Weights of a small transformer language model.
Size: 8 layers, MLP 640 squared ReLU, 3.6M parameters.
Each number is 500 + 50 x the weight over its row's rms, rounded and kept within 0 to 999. Layers, rows and columns count from 0. Numbers have three digits each. The size before them is the row's rms in percent of the matrix's.

# layer 4 MLP up, 640x160, rms 0.192, rows 34-77, columns 0-159
098:484561400409484518436498488474531581577475446498481418565426445472467510479469498563504506544411488564519506554524552551550535495501498486445367509483505466571534620515409465528517549459521577465518501536488485472461478548385426446492439420463466425425511466375507564550507454508532523503504562485548478497515438542560568548510531526467497403445495521608435481478537517514569538421508562519605472498508522417463552451484543447573537493540547415455370482477566503544481516486563544
099:461514478521577451557458455471444420476475472505510502564515483454510498542456475528470391484499555506485499530500427549571505498521435487574574572415558412483564565424596558544489479428485539514498471611464533522588474420549462520546488395531501550384593402589493501442532461481526444517495437551530491495551443509573449538534476482510567431464402414459586505438449527461513429551485521572484384487568544483481537491478494543485506389546498463465531490486442488503429421570459474
109:478563521463533498360594497472522519496561546529470501428483500499505480564670557568491467513524423492561479542511551483492554535461454599534436495529467485562403565511470512466484441386496444599474544522521465525438491488465516562483491511488544570554560475502436475517417509479497562536396633560511542472458469523426503410637513522458558444452463501563523516540532488495597563566537554534465490548533476462502515521474500557564591502476470520595440428423483458551467488527510505
117:491407446448491554585582524532688518480532487509575568541473569579511537502577517536519365465502530551400520486477521552496498531369537532481461544451545499437460458507557482427472459491510456462512514494488513564590487493435463614442539510445553508423460550467498450537474493501478483438451530414537517416573515484458462491484496454580545489532473536578522464496593424531560484558499499487516392555479517568577549384481501527485544574514468539431478438499478542479516460548465462
090:497495492461499535504485595452535491539622507486567484505436565446559544493456501480446508499513555590557554496430563574510451530490490457458559441563544495499592479388448437488506608549538485453481515575499503466547434473494557439541460437469453563525520569561550444415538538607480569444519446541471486483528448470574491506585420487605491474510511532564483530489532402535590469475467544529497524496522462590575557507483613486587492433495513445409539564424450522505524459566459593
105:472488567481598504482373511471481602553452582491473503512520490571493508638486440617418527517556449475456563447476434444490510431539477451466534504570469568538466483556504491456632587539516418460457565495484521539452582483501524503586491496547462447581514495465492480466453496529577537419634602517518525479534503509602521562504462485503500399576564470484464470470508479528468528433529598566467575480493482483500444484540560460480544544540488515544526518460396424459488452483483455
108:573549565538443457470432513500504577408543494421583471527530564414514508465578491639418440527451459531489482487445528447519498532499501487657512476516487525516469605407556501451597463486391470473543471550511535444495463545473623532507562379507556397518597558529499579538450412466576535517479450460439384584500422455554540431442515499516512551501514454484536401519458473515539542498487491457446506467528510499516518517513552472536485458457546496498443550520486500482482517499459485
106:487461454408507530559505451563516546450511543526522523558529390485526583482532547400482495488547470519565483567433498483522543461522428524430506417538477425503520543573575580462626551527503525559520524502516438602414547430439463532549549451530445436474538452498489540497513476523562491446540478482566467532515476458513521558559503442525460580573477446571433517444492550457461522374398560523491493503466482502589589588539656581538450482566481489497504515553465485473548522559515427
103:532514561465411621419511566574438527474572422542514477453509568470462508512454526477477562470442500539543515499568470516522564485446491459452608511553535424447400545449522477464500466486534465480557411540532588470508443541560505436517517441468474507462500607489538481550410533491536489564537468496557428543517519427433492523514612575457580571439512472556499506501545488556535530615457554534474523490498507524566585578556467471577497512463406575431539486541472603515549403517451442
109:450528535486540438398513452515527544535432538433477575417550537537510497492542537530519459400424476467569570376560478474516569454513520466465502515404572501462483494489464549517505481512538544535426535415416584529511563423575493501429514572436434536487575502518480543495460416535560451413507503525445511435398445495510462510546486504621597460391442477360526502444529524541520545528576600537480502506553508508568476498472548437466467566495476522468520536550442495431577508509459513
089:529487555555446424617459489537514521456593442408505455489466411598402589539492547446484552466442504550631567510511544437425419459498392472542506514467518456426445515556448488504484535518482483486517474588454514543513530510507509448447579581508470473467484523523547494514540460462523530507445429538484401526474486514617566494469538431597536427542542417523461480478519539450552433473412494492418568437479502552506522525501448543408499429412418495553517488575546542469441523502460495
100:528477604489474535516423550506537481477461461515576482592575542540524502418492428398559461453465568509504505498481478467499498529465526511524494564502542463536566445535469555499547502498511504486483499549501503491486518552489507561545490444464414433465612533450503536497431481459394597570623515444501503498438449482546472499403531524538544544495498487498570467488507430402456492442399492549474527470563484635555487473587600454528508479647474508394456623537480558401459468483548506
101:546516419520481528450525486492471476511557536518455452486583471480516550437553494479402444552443472525549546488513422585438491456540448422493500584493602498574550535467479438580527510521525438538562406484461516512495438494513539399530493563563387518488567536486433534508409454444511604522520486420558525425499480520552560476543574535515413486572503572484526409485507472478539471570512454516388552464527500462446493508523484489444444505539446441518558533522451653494622513426574461
101:493497449497436409517508534455560448466427483598479469425433494428468472420543483433481533614459449546490461487469527434430499483581552528435480478492468484497420476460438503518539596574541472565463548391606536519623517508538550488597510444423447504503511568510497502462487529459515506575535421519590502444578486475424500422511521550507457516473484583474393539568446452554514438583513540417535531473523485538538512468479504514521587405525516419481489536550588592464483496560499546
102:434544470574515585521402532518565521543489563468466538474535524532482597537446626490538493538383518451473582497504424514550526529413494489510475585573458431459475515525458539529496491577505604538513592462499489506541521477479536460524532530463447500484545532448512512473588594454445526479582575486539404535441456460523513528457450460530485613516422482559495522517461491478519448413541462490621444474472519443594540508493555458375480583475474471486489539394628548454482501482494507
095:569472431544525461587518557523459493490471590532444467444515513522575446435508455544463534507605571450451634429523474535570501496565460499455558465545461483533541602569545567467579503568579417430479558463539530392415454583554542489482516518462532510504478511518360474457488531427570443552538561480444537444444559507523544518556505497470513465493469472448489608454530444554531441552492455426502518511422502534482545466492530620476513393517475511498540585452504439491539543519463528
102:493535495454603540540492569548469458480456443542616524576504487484505571515457531471519518515461529497528475559497572543517505530489483508548475481560531513623594489428460520453511539422431436473407569485511495473398572452486432594466473446572514488513464487458462457407478473478418479506451483463523411602541569477511527475533490529523531585493430495606476415540540473540427518502417528425564444466432497437526440438498419442508423460475497556409568539549551473402413522503451551
084:515554566457552494519582508529453481498434506423443499530500485531500485539396462475470532413552530554549526538509501606458410500517438488529376510459602487546480458485534503612539450497482465519530461572606472419475495481575440520471533523421435471565551480483512563525530530421597506384507471461447510459457483579576512425525465513512496397447486564536454406573493493496618472508557484464423448549512389583462550411474535459523547453486478423478507475459513455475511511553452551
100:448605571535496495547481465446543495501526482491456543461510593510459510572580499568606475452567424414486623498540558469459483485465507384463517510494481473504448620471508516505509413454462481580618393566401497469458500576539477526526506476512467453555491487488456530424506386523461454503476525530465511401548487576540468485535506496500531458470492530502468493444539452534583529510463494542467504529415613422515500513487561559534531485514529406613488457347524557471452492526499482
100:509434466509592558441459476516444542485427605541530458538511502419484560560463510595440605557346552415478480412497413448525443489478509559427512433560514613450540553522517517493529513603602434541486554491496516510508420485534544548533530536551491479530495540446525540526521434502546569519498536532530587503469473542427472456539534528463523548484526520524453486423492528550529434445544496608505625526523527484580505519504458499482548480579529567448526391453467494552576484555437468
085:484422475532461421540449426462411557530478533528479535514510463478458470529428538434554526596457402472488476485425498465465572470482461485537443591508488575543557569397538470423464501601559507455517541490434534544540530541572406465547479450485585565497541484515468455575422504540579525536471509489512536479479501537518497526438394511491502650473536497481495449539506481595534456439487475470498490552481516440570451433396546577467382473474581508546449539455513435490616515503509577
098:592484449501554532474498475494564511524464583411509513522505529556479484513429572550524497457513541426552549480423474519569432511560531511509423536417555416555504496513453547554569522535510397535522627467551599463507548558455510532571481419529514511408563558511512491419586299517544499502552577460530449553553471518424537545492512548597494468475479398492512510536527571437490519516509473449476483512448531503484407478509428553476505558520495436516450550532419566506427434482505534
097:552506501428495510509406449530563449510533518527418646392519523440579513481393451487451557536352527479515480396525467441454493516506473462528502488614524420497419546539454440566504489491498441521578535516478514469409488522511509541445472542522414533528516495533539547494435446490442480487475475511452485530547422540533501482520517495421635495514486475444477602563424502493556470482477521583556549450463585523495521591530563539401487574443502485587432481451518460559556446477524503
105:538530596481508516500437498526526498473523494517550521505475396588544513579592516491490483499522566444570486566532546482466512551493508462503449674535420533521457512473474557533577414524456464513429484484558525569490522577559478534459519543506522502405478628456559477548480518449382503445481599584490428632553466500551531495434509531511486478448457558503495509542521414545517563440500496422558482489436568404526522506516468505436465553481523425430445582492548439473602520474505561
091:465470576452559428570540561570664478503465507499488502443469493388525514470449569416520495488516460476495437457527488481523532328522413451492493580545525563446540466459495511540492571551549555506426479525517501477563472563533506482464463600472489462470479584488525370481475534574535496464452450527553485502465487389516544504576542506450464472491497503476482543517498537518640545510485574597528426516466457537495441492446498560502536482471481434582528349454529460480479500449461453
109:545424469584552503494454518629575479412532559556515568554612445505505569369585491493462586420467473459520462492482524484406520560421355559463470580462523450505508442489507572360451553446494513423506567477451503489536498427488479582493458487424527485457521538499468543434497450517540522520527520444568456424477480499464445528456540443431519531448526479510533436468466544521570378519453474396503499564510548520500510511445526496525529586508452488465493503504483442543512510512584472
093:515486562478488579420535467533556369475531523449565469525569589425481502638411509461541453504546506524546558443462537413513591460464425548504415526451455559523529493479528550495522476500582489558473500513609555564468555497532524523473464479509490477487453581440505535409490530447476557559404468466515461463470443478481347476485462631527507525582493492480516434556503449516518516525526515478453441468468397488582511557482471584429472465545604497505495524519495497420397536512472491
106:503495493478463540506494519526521499453451586507538504457465510445541490455470475533514558425422486462454492456529561566470527498530427530504530391365555495531518594585515621538511487581535522494511536525561478486504478443568496513632525469509494498483473547644578572502429431542511526499522523450566534501413476456348525472461427463474448519446527471506507482430591550479464509473490480506420523500557385485504576470580463622538503511520551554515565461493573440481522390566500514
100:527493498437543451411594459483520492497436564533540525479487561415442485583511524472408464464498525467511458343445582621449550445452472559553410573505502503542438547455457436479562486513428434592482470555570562479490581461583457468480642600516469461457463555526514593526494424454468548487457494527586563532473489519529432492417494529477478471490504518476417509384525552524462575520505482482453466453522515521468437532562509465460536519496485544427527552535472554522498442467563517
098:559517541492541450540515460453459541526451584550439511454515452427504529540433483557580539524463403530498460487492412586604471459480487509514438614464441544611514478557483527491521586527607516500530515470439618527505454446505492472505546510477504504510498501439507541508505470510543450541456496594531518463450523518434517439544490451522502409442451557408499520502397469505524437554495499467529501455542540494626543471595601513506542519496662501513409523450532411544561437472401469
109:492518502517528498518408521526532508507427491474538484531492568440532460480452522543442479524583523451563466471426572458427436476619564441495546432450444590485473610487557471524552519541518511540597469474456452479446545557546529464517501492575502511426510452528401473410405486430544449504457519567452489485598533449428600463509487490395496530498503609554476524527511460536426338466556537420465498427429509475449549520468426425493542511445520464477534548527588519467517503578462509
107:615550387565615549515470507571463540510528543472460491449478475472504483508436473459506491510563554508431554456417457413475520456429511531497476493535465590425466558516505522520478612392443492480567532493464470573469475499540592618501550433465438495430434497443454504555499485391553523495537431553486558511535502558461559570416478491462564562548523533547512489576508561573536517551603429488513464494434547517505560452455517580402517567566444465492436542524449457524497490534436520
093:507544557454490557493483441520531498417562498567535550487535504513494512503541473455579525483512512543475521459541585529521470606477510546465534496507532500567510484404589486432556463600464473540536497469514499568559550464587539434542506499513479463497477486475572522446506503501469581550538499421448514494554494399498554506448485426465521457446491453567594459508487490486472487430356469541433482603445716644455480533563576537467545444458521575451536539475527503433513445547524464
097:534469448449482491505558517601455524452471520549634489552549598541520534487586514537482477529455583580617544524500427427513490486485467477479448520566537491559499457451384544380477491492484496486476604507488548483471524478541491469567541562460541471530468609492481519476546456388530504466442469468447344507557428534537476456499516486533528474537438400450439545455472516553583590521590556512475589493484424509434472513498533452510422517464480509482465560523481587555518474487575438
101:582547493496429556526442497529483481556520599474540594439494495486490489510437390503535470573467475554550525484556544506480469445475475505489499492540543498465506492620548611487538527374498454447577509443471647563442545493428513508451498499482530434549460502442555514442535545524571558568543582440475491441526425515454502481521498551514427536466549500466567485549440475478447543551610422450484532560461415443461458435450618536488492494517574562540410521481455462469507613553537499
107:542578384450527545508522519494566551613550497506391503520585494501468471499467512570464561563492455539539526467504472442492611457485471485420574487526505502573533574522508498478511523609485466507593352490433526586487457510485508427523474463417424481470528517494556550456557463452490641437548548446593448440510489466454472538542507468447490516532520484507498474429531460527615572561523447409380565505531518472530470533494465541499505500538547509478434518503492515519612463408548524
107:491468506482441473427551433435563545484487570564466469498433491421440520450462514493501438490478581469496519502410523578542594551498560588516476481478556510524541611569441421516502524433502444494508576524453538571504352554567454430544457556474461543553511481468562537575456475410454553423468529524553507426455507454518503501569489588412563348515431464514516447558532569470595456518499455548510486460489510481442510525481531470552504519575491523571522502491495433605435468515495569
098:391509583541507573543442424527507466452437508497531579563482491540641516478499550532536486386491506497408561514550498437440393543445573446464479525617447550479571515527464411569496556454560494543493513406392517492550524517556475488602511533528401473581567479478472432520453587516481505518526482529517522445414546513452482433552472440471477513439515586422490520464521473513454535541436519518445593439519531510557517525489526527500482507475479578527403471535538566539504512530411560
096:506503535563499505467535490416617518426573527600468468481458562456420550537553521514448485534489583606522562475448492505485486390534494454468403527539485502557527587522514518522564467454482464475533502486512488543426444522446430448586541588515473534490551515556549429568491549432492481530484537608548523468494425573548548466548490594535396525489521491494538503523545569443395441406619544597435507508538462462503461456444541544409546566561519505479483470533534508446518597466529518
089:476413508482445411508477501601567535532438450508508415514491468568540531453509472431539513487528449432466570517559471476469523462508564561477486539579523422513515471421543502530522524466476480565550377458462427411559511464523566463535475507410486407580489524596563600484456403470545484422435437415487536446441480543621521461522559549454488465534451442435458517447502465542529466552548519541537585519406594530441506453508513500522521445441501460530508413420522554500475470593465504
102:479572491538443400424512461434484482508496565503470469520479455350487583502560457507412496480476590636471503519444490445452489484494503539509425545520538617556508486469442502430502448456458478489432594515576518410615506485496474532523536461524467449480492492485529528454514479371538527464430508601496485489440461554487466503571428442587444472431460475486452469483476477480528448608514546489476360489501373514509560479424536462476478465600512475469502561492505577470541464503512491
094:470502484511499588557587475575547467547498548509548587490593508512481394427453511388481499517468531572416539549569571629513452500563553558494531449523489503483553453561545477477502500524479492404437445481504461445559394517531528516500508463540512559531537602493506454500515485514633453517502521522588548537463534479604504584593518482608561418497517540379538595592462553477465478437437519463499555476473514472534431450455529448483521529534584552462539462514526481489527458526534462
104:509461552508423544523399476481534463433538464502523543515564443530475581604434469480450532417459482528483543450469565526457508484524450543523472547576503576550566557576598375444509532483517427513566455513465531466446558459530451466568453541617481509528480533452495454512474425500396535499494537512449580449617610470559576458442515451580498550495511533497461532515610536436549467543503526429509601488545639487489487480472458472541581545489460486532517489453521534514456479536443425
098:590497474462551481548440561366602490547516474568469444527518546450547462571496562492504452474454487501585452506488468527483533545628532553548570547519499471521472554471552536441558457524354530519599504669560533392526517468419498583486551571483503492458513480499489524415447484433589525488435568441455527507544461489485499431578508494597481430547481484505581482483534485569515550442514490500499396505413512456443506493442504517489535517422483470514443457511570514435530488503449501
# layer 4 MLP down (transposed), 640x160, rms 0.0459, rows 34-77, columns 0-159
096:484443542535551581468455511556427476514537402469536392440560565473509432526520439450518477489536526443524553466481446454500502483496487587557554544556527509468441412499583573441454475485466480453567522479548459529504517533584582507572475497531472519530473495553525454549549549473481539516471474573562485525530566484550456485481482483529558548516555532434560522424504419463467552640452419423461575618466476571619553558464423525421468517607547548457585459468488493559558517562438461
102:574548505456393503505480532571481535504491492416510416557503470547551520472510558471501555534437451507583555460500404418504521554436415645510492468586534567511448430469477423576522506469520424494524513437421490435530534509454539497500490633570468453487481567467524422557544547478486493449508585582491537498590523549504514489490618472498483504490430504562496655550540457521541462532441503474520530506463469426577459587468475459464499515504497502518496493501519580466612534447397519
098:441470584463547460550479554535489517444549496535488530533442485400610467408417556480502547538503549528440527469461516542398405462473449509482542538455490590502536501518529488503525523509603565531437511504489522565535486524535487523576501547505449521587529396544538479482466508491524495514548470549404507465534530535462533531529443481497475517523525480595529476417482505439444505542538372458658433509664457478384505507480471500396508495516519491462533384471561404539500487510516576
113:560475496467433463487522530568561417484448500488499426450487502425432543472449470462435588428600402464555466512515616451515539511541450579472502541468479468473428479524470465455469366445515510507539479515456532506539509616655512467486381511519542517489488511479559538514427536545510507517578554505559507550502466523481500544517452473471525468456588516543487401441502536474447495500516525440587531478489436522362529507505503524538585471618589491497496476594508420547524428423492457
096:465517552461513390507426417533502509484446511532440478513592500569516451457534457478584471565501498482437514562515472403451593526444531502517436516422438468447529485492487460560584487552453564522427502470462479606506565575499345535559428497529515426505409492428529555462540469476552423493560522504540587519476551535453472466441526442500497502450547423468432549489521592487407512547518493414423388538512498435507516425458409549445504524462430528502411442544497548507482467496559504
099:532476368463536476503584481491567442472439541445511430513395586492385561445538479430434471475513505499561428495505510509524410513440514481455478432447529553532537498511538503407421530535481537531486516485464471492621418518586483515525483457524508474454440483559543473575598476476417494553584370480490502422533540517425489526496491524473470552437449416498540541575534426557520469566499392451416478549495553544480562444483426465440447488514560466470512474554419510533449581546511513
104:490541496367520443504498473601480497443497578471467517479581431522527511493423546497453552551473496401590503457461525444445603460538564526583539523500581525386516426557454436493492467589584463505502544439480523541508499492499485515483478461516466525512507502411548474502590522545588484470531484477582418482592465442540529500542523479521484470560551588551508464485574586539460493477495467516553476462411567450433449527447369471527522445519558572538472492613400498431504564476567492
111:543425559410501503493495495470510454518501491511528470449459523522507412551596559581558530497508562468513498485433450463476519501528464555579526515532458449474549474454498498572388550563503473387508519524529462561503472532494557476592451458437549634486476503512535439528604488518491452486470478483597503537505558497519457524447611433548569457506553534590387476546494416493494377522489507509570475419490410538481509519433421481520587617609514485456399518503555485527541581514511491
105:596537559421550484455545551496451526437531490451420338585505532578576558564445490399460466472511492440436466504489501458475471559542576546529423454493534527506475457623603430623495618487467556473551519518484499511503519418446528495518470424465424564413425499432483530555587538532468440492481487480458449456537481525528493500495564424497524492493487499579488473528443463470559483521643480480563498428561461517532475533566463538513473511497473547433466522445491516491556492458554558
104:563483516432474465470492487469445492500461527474405432528559374426419541510495465626465579513470390458517534520448443420496497448507558501508594565527544518498515517508455522480488573452515503458423542556560598469449564489500516497535553511504559523490548474520551443385482591426523571543514520420554485482522534517425396537399546562495472501569582413486513488522444567491442492523567582561467447470456393508525494548497501615590474481453476511513551536429511467558483484458444511
092:467467480454441479462542577538459439552433554618582505546487586476592447516465447520466529566486522472395445473465527485541488443456503567538512519501428565523500475418517499547581435496560510537483444448553541500506469479537531561511421436468503466479563525516479524537409476517602441492429575430528604518517500537407433427515492530537481519442500552511551528467514472469498503550567445516539446534559505424591504464429532496539466531557527446398490589409347534575458448496579515
099:468486457566450508480572559510471625447501479496505543448454473480436492575517497555434500494472415528518503502597470471525565525511522533466482464544461580527481521489540441483478521534545493467545548507581474476470522497523456437514500435557518617553402490488480424546664448569549422448430534631464472490480517544397608561515457554469503497512556522567421572559458515479510487484565425485516544529490458434431513560545430493462557431434462420489549424470405495535549469507413547
095:435562527393462452417403555507480534503451402522453468504513591483324571452348452504458425476382497524590428502515446501540531539574459519442520504444576473587541528488489499436523491524489482480516482563463510512526546516551529457536456477457441539468465578441525576483483544525512512484486448456539649603497520506469504428553552428527450485489497538506537487424540480502532473515513422532482489563486575572497534499543537496468561522556408529547523512446466423465500526558460447
097:420567547476553409463464451558506528576481554424516542618526583537493470521517515484530552458493502468537476473490453541505480505490498461593555436501423525497564505476529377575519475454453532481495460519493461522483457576358426484460436537495556500468499484476492507509566633610482558458527526411479471561515491616579472519522557445438520447422580518505520490534563496519511460520504505510439509492466415485416509445444544567375498558497495655487507526481600476434472501476490520
101:471583509480467452467512483458439609552548459539436466627519542502527478543483473503467453493563446576456511543451480499545488558545492567410527585518558555564452607487527505515529549498465401452485432469509550544529460479591477575431506463498622549564478518566568367406474536529471448463483464441596539477540450525498567471570457568508519555524537447492438470468476477532471445509410531520464452560469578547493435477530584399502477558516547457529437573548461541472537501566536557
096:544553529498573498557516471533421456500444502378494428456508449489581487573494542470450501471489521644423480639530529529536503435496543524637526472558475440535458501524439460455551434407502503523530576466484492532501587504511481538576487527459519449511502499515567546458466446545557493478499424428443561497422501456553467571511647492477473465533519487532506601497441466563475435485482468552484491520411580494455480578513579453529498421464485576559412510483489462539469481541425590
098:543532648504430593517529472397493567517439459545418449454545538538532518416541488496490494531430473446519492530515524439456517522483584523449440420473464412489378433547579469494490451575510480531500478564462489581515537427450573586546559421500569586592511473487465461459504518453569508552531492555478416422474571508466476495486457476518466476537449492569514505476484507436546447528557438610550507536552541510497477457482490427494525525604569489584484597546508511597562518520539556
094:470466474529457497540509501581545468472598457517508508486470512474514520487522575530591439492480516439474518558521485455640570531359555483464521534604514545457548462537487577432430520478550456438508561515375496499530481456545472486595503496616564494411463511480503488462445486560500470565401480575525462540574546390463438554511404476477559562516496466488463552402568556418400514444469466545576557506503556450540524497474452451467489565567511471533443541528500549449423465501508533
097:566500510456473427547538491562544490485434522503475576483483468543471444428460515458449459438567533456441463569553592513505536487405464432424558514482507453455565471438543514499453431551518569636364508484532512378502436521469494561443430494483450516464502499516498444533531488511478581625457506461518500539469512439575460481457510435427529485610523484595441506568476466517561459406537482549553441512578526489479537527569388548550468544546501526437527518612516572562503464466481485
100:518485570617542554493481452491560444557526440473469481518526472586538447444560452473533518499529479431539473525508515546436562482487473503513516478515541465546553383380454581480557466496492529566570474531457528543554470582496504447537513485480515501413534608546473552389580439460627477504546577486509453466479457472598552433513419423491458347498533464442464509405517558520514504479554577518525455556509502479420477560491454566505607478513475466496466572505521601537470456443531509
100:571523532451470496429551520573493498540600441462566477513510473539561493438522504538529430488583497513523438498506435517487536490508533468426495505576472536555426438624591503518509457412591499479492520568486538520515490436463558423588516487602429586459526506476406488545476504573425478418541465525466489566529462446463512451440519501494531421492522540568512426527579482461519557526535508575509448522509453546473489602553590517474484458534453456410426411543452613529366539502539446
102:471491507571575449512463408565560539513521496468425521456529551336499468548532451512553435491561534459463471506502542476578499474465486367578459461470486469484463555449471465585498567536493607479520513491504431515493568519493536537522456505440410414413515510514496419461585510527415541471420497470422464441556572370621521428526489436450474448547559524550545464471497454522586531559528541471513451565507546497517471451646536423544513467516511496490532504468486534436463534513488528
100:465564460478484587474540492505612513512613583445551450540490459586554402536523472421487483517578485639482510416544539515512518447480446491540507511457497449511427470467454463452510546473579468448542455598566517435390524548461460498479538542528447460428435439471432501580512439497471395591480522457435473568485458544489503498530490511534525488490519546424487490482617501449487557451479485381497507473576432503570539427524556560542461459530506516362506479496477516436439444517476532
107:508570522493425536570481515530522541516557565573556498465556495503540574584475577473509523468458535439483411477515461525526451523434536483481537589529544568428551544441672466461507479488546411519556498504431496516361501473484545478401530451521575415471500543461426458440581552513505509422455465675487495520523503431494456477492545481500452554518578473542518521511468489543507485497521510561520479567494490561524481546502430446530561575480430445580543435446386508577544522552496526
093:462539380524506506561599466509618507477466532526428462569505517411497538504546510535512440443510495406439472639589476514483523489497471544445483436500530361532518458476615465507519540460434502519477496412552590507479531483435521521613502522507461498519465416492540511538596487507439556563586439524538472519552478552556460550533452499496592504444570438532555549561441524476479478546526516476510474461599472424442577434548514542427470520448491464538560508527447586444482470428466472
103:558431430526425454469480462492561455532529505421464531536441498498487527558537485509504461521578476483631392447489653415471420649538564477451449500525577583459433563567462508533530527433462482623451437541553576552479573514483501459451490452504555524463457425421476524491479545500486545502490574552403549528538444477500522539618577478485528525529542483477498569523532579540599477463551492464507474510506477516414457476544469455501482499496603478524541492454426504462489464514452492
095:484497467515566534512587495435520516546489395409493422510491507553571550467505410488415438597534531486522481490495459507527438458504538474492638454512488434508522486462432425445470562517523507502616525497454442451413424567509478471515549497505461514446512449547530379541591421538523422430604458523454572406512523473492488505544526438455487491365477508541543607445435533444534592502532472428484570513567538493460571468526515453560435465501440458497449524533454568499501544505542527
106:423556496471498474479470524479446502506554526544501454544487440509439460593435477510452469546463474524518519513574479476460470432468562474409489505475393480452435516491421470650499499416407509460529573547505458566504418616520540508491515464554447453551599514465430436524501440511555453405586440468508525438631510446492392545505511434416476517488423581590587495468432445565525560563517471485542507520494564509469496454475533483416458540460521447451447479488454447424539483477457519
101:476599498440444519477482488467491498443508476510429477440479538525415511500537452522500403475537524490571576482488401421505556457502561449473564472555364522485546455544552426500442458490532581561481606496427480516561475578499453520549541550419501431560578521492529544467553519545503542517503449473497500560445475391514587489375499474512419545461514479535463415372480503521435503403438489553571420537599532545476447498561469506485545491541560416455432523550553464482458470492546546
107:500478474514435582550547443494526510479568329514401465446512579532367535473496451435571588479456489544462390520494447378499525573508533485476525485534529454499503457442569461548442442405474503477497577531561532471447445479526597541510585507519531556517478490537435459502568493536548558477474550466409530554483452420463496515467522443396455570443530486497477486521490563415548619435496441511559545487489475511512488548506410530574512468492468502527437538506494431457451492594508531
106:491537550473472514523469501565449491559557621470511511453519537535447525393521563430485491533453489440493482488481540448542461603549425451494492554513435477459561397534478516475352562516605590552482584553563529585548414455512528553437456527529514441478462459569484485474518548534480485416548549528469472506476491469447372528446571489397469502375518521596499566406514473527515512532478448452458411451537557533453536531404487536463477504483499587455512480513451455533469539485468549
099:524531556436484505422453486487532512523430521453435404454414487579482542555492570603443501563475425455492433496579509440495529558575456457530443544486529500527437462460503451471530570502418455521504529456545482383610574477583423500438492463500554431595505467583439540452508447506551481540538515470535382505549492446500543413521651500532456590549544492480542546535565410441445475490467516460441509485463524515522525424442398473526465497424501557521492487491536512481458485420511438
093:483469505573479591452516590556433533550447530477513444553476429425492521582453474527488493476476512544485514543510436490469606397589536508490369447435452457544440555553490513586496612497523464454416488521430572438415472453480454519479608440476468460507493488520474402523489542546515497469492574547516477606444568514525474481451571546522458518519443546443459549477452490550564482503608470433520528437564494453658565496475457467537558560553514460534510446497522461569497541534465524
102:507518549577520459439535480384586488538512456421517478469468339528524473516400496406548489464484433540425480557548486510576536564434534519508474460545447489486469583448581440502520495564530492488551365495520501444503417536455465515489534393518466522461418538539538471454504683475492489521510471496519470509447527478525490576498485494392535472527501542482537508524515453512486471548522470541446487473507428523643499481473550603453461515547455485486512588444546450392422472463483476
104:489505489531575518505511489490433543598469368443460454428454606511555573415558517419464509513485484522492437453575462500511525562474545509508526438537459419545547485461524460496414516490399521538568472475537461479547534531509487495433457528420461456356505468572527505539502510537495522473480469572420363425482620486427532495452521427516580482437440533531450477456544616479434484454474530516531537498422550489564517439530520558485495578455528487554577507547431536561567461539454459
104:468533531412531422504530535541422400480474435485423436520470557437513542474436506480514408465449531417596479485498456609512388468454548444568476605522610469547491523493526529538567552403482458530541505503557537501574513541463497415548464562536519412501475535462478521560460524533505506470613445492477573547545514422557491513571513506564449450527520560482546525452497464466485566591428511533509516541453463476539471478522487353496472471449527493599541559530475465448471551501558382
104:521458537449539535541473510497556489550507524481459542567488524465501495609475491540482601557468533489462383591542498483471423478485434475586442472471417560509497470583545599481548503486462556409457512557528391484473656455581564499496595503457499507449587468445538540594449469508603417531578555469521485532578475554531501420533509463476510536522474512503511537530496442512438491474521461444488438469511418572585416536569427572526487547620505526474528471424478468459505531461506498
097:579519550452397491573510603443476506458544531520517416420509455528558493480456490375481506516558498568532490508516497557540556432575470561517486499434481530531361640392533530470520505514481502500486503460542509401496389503489481537484459435465466567453535569582536493510532512423560402541438542532520521552453472503571490464469437556496517524492490442569497556427455527444483436535538520517493560529471496573502446456538536459543507482462462360459592570504580452534476434492589508
095:612428397410478508505509610479453495493527417501495512477520438597541498475522566490569559416492524540462479463507415540468469522553567481388512560452556565498519455508546445516505562520473519564468464486463417456544501417563504504549541567495568591554467496475519482477482471575459549495507394499439463471487562632447535546495549495489587590497398437545502509511473466488398535558508437515545460429485576442449487508506477524423519447432523509552528485513568515522465484577590600
100:507556514456476479497437409450440487447503531365562527581423536492492564451516498489522529547505541582498418531463479532547572505638499521487508508446463615559541522516477486498466423572526498485417623477529613494437469522605469412535509456526568516407621617446460532512438472565440449546508500520486563558499527476545440478472487517481537544517492620512457501542502595502500542490521470558476560471452458464491464526489481505562512452612473520441509500508558440448588535503486468
102:519442491535516560502486466519556448498495445393505416608592607593518498475418528525509474621425522475601504455496530404566603507462454500492499438489503449533553489583510501471478489556588503461523532535490493507417515527416461507530542459493455512533508479510463505469461458475537526549532526484473519602539505505576545522513476457513428565534438523479493519490517563456569519447488585407465550577525473479535482442510491425512432549437474343588426477506553504507515487541602641
096:495492374526512460481426473533423554614543481559423497561406562564519512451600410449503535491512531482467424504420528469514398529499461447568522460490441448563486513446432517463476389503484452586586470425443465550451517495516509403527534471453555401512577541528477388502452466426488571461490474456458488479556469466581520544453392529509546459469448530507452492512474490533546515483515536573531481481431557456564487468438495460472488489546437599517561515592449554553488513525586516
101:462544477511556497487422524498398438499454531556529501573560597502463531417494566559541479589436522555556531501535494486504535417546401492587468502551593522455454452491508512406529493536519546450445550388540420505472498505486493566511553500479541524504497441444562512513455456472519423566383538451513507462408496507425538395590405504499487539442466473458546464457474538541491490464463570587436466526338530528554467590495481484501522496531412529422531551582593508473490528513501492
099:461434455557419553558423573492442489483538488531496457520420515435489497513486548536484492565433464543493466523451500490612369602477599483534461566533506495476548542523522553503517514496457409537555522487550552463606474473512451466421549542382422489422493483468460518514468547480537521434459479523457542496478508442506445560428471499461520463431403467476551384449457510588498496577482512453523494457436550522572513642485438518479565457477504578513594463538607464552522495518405479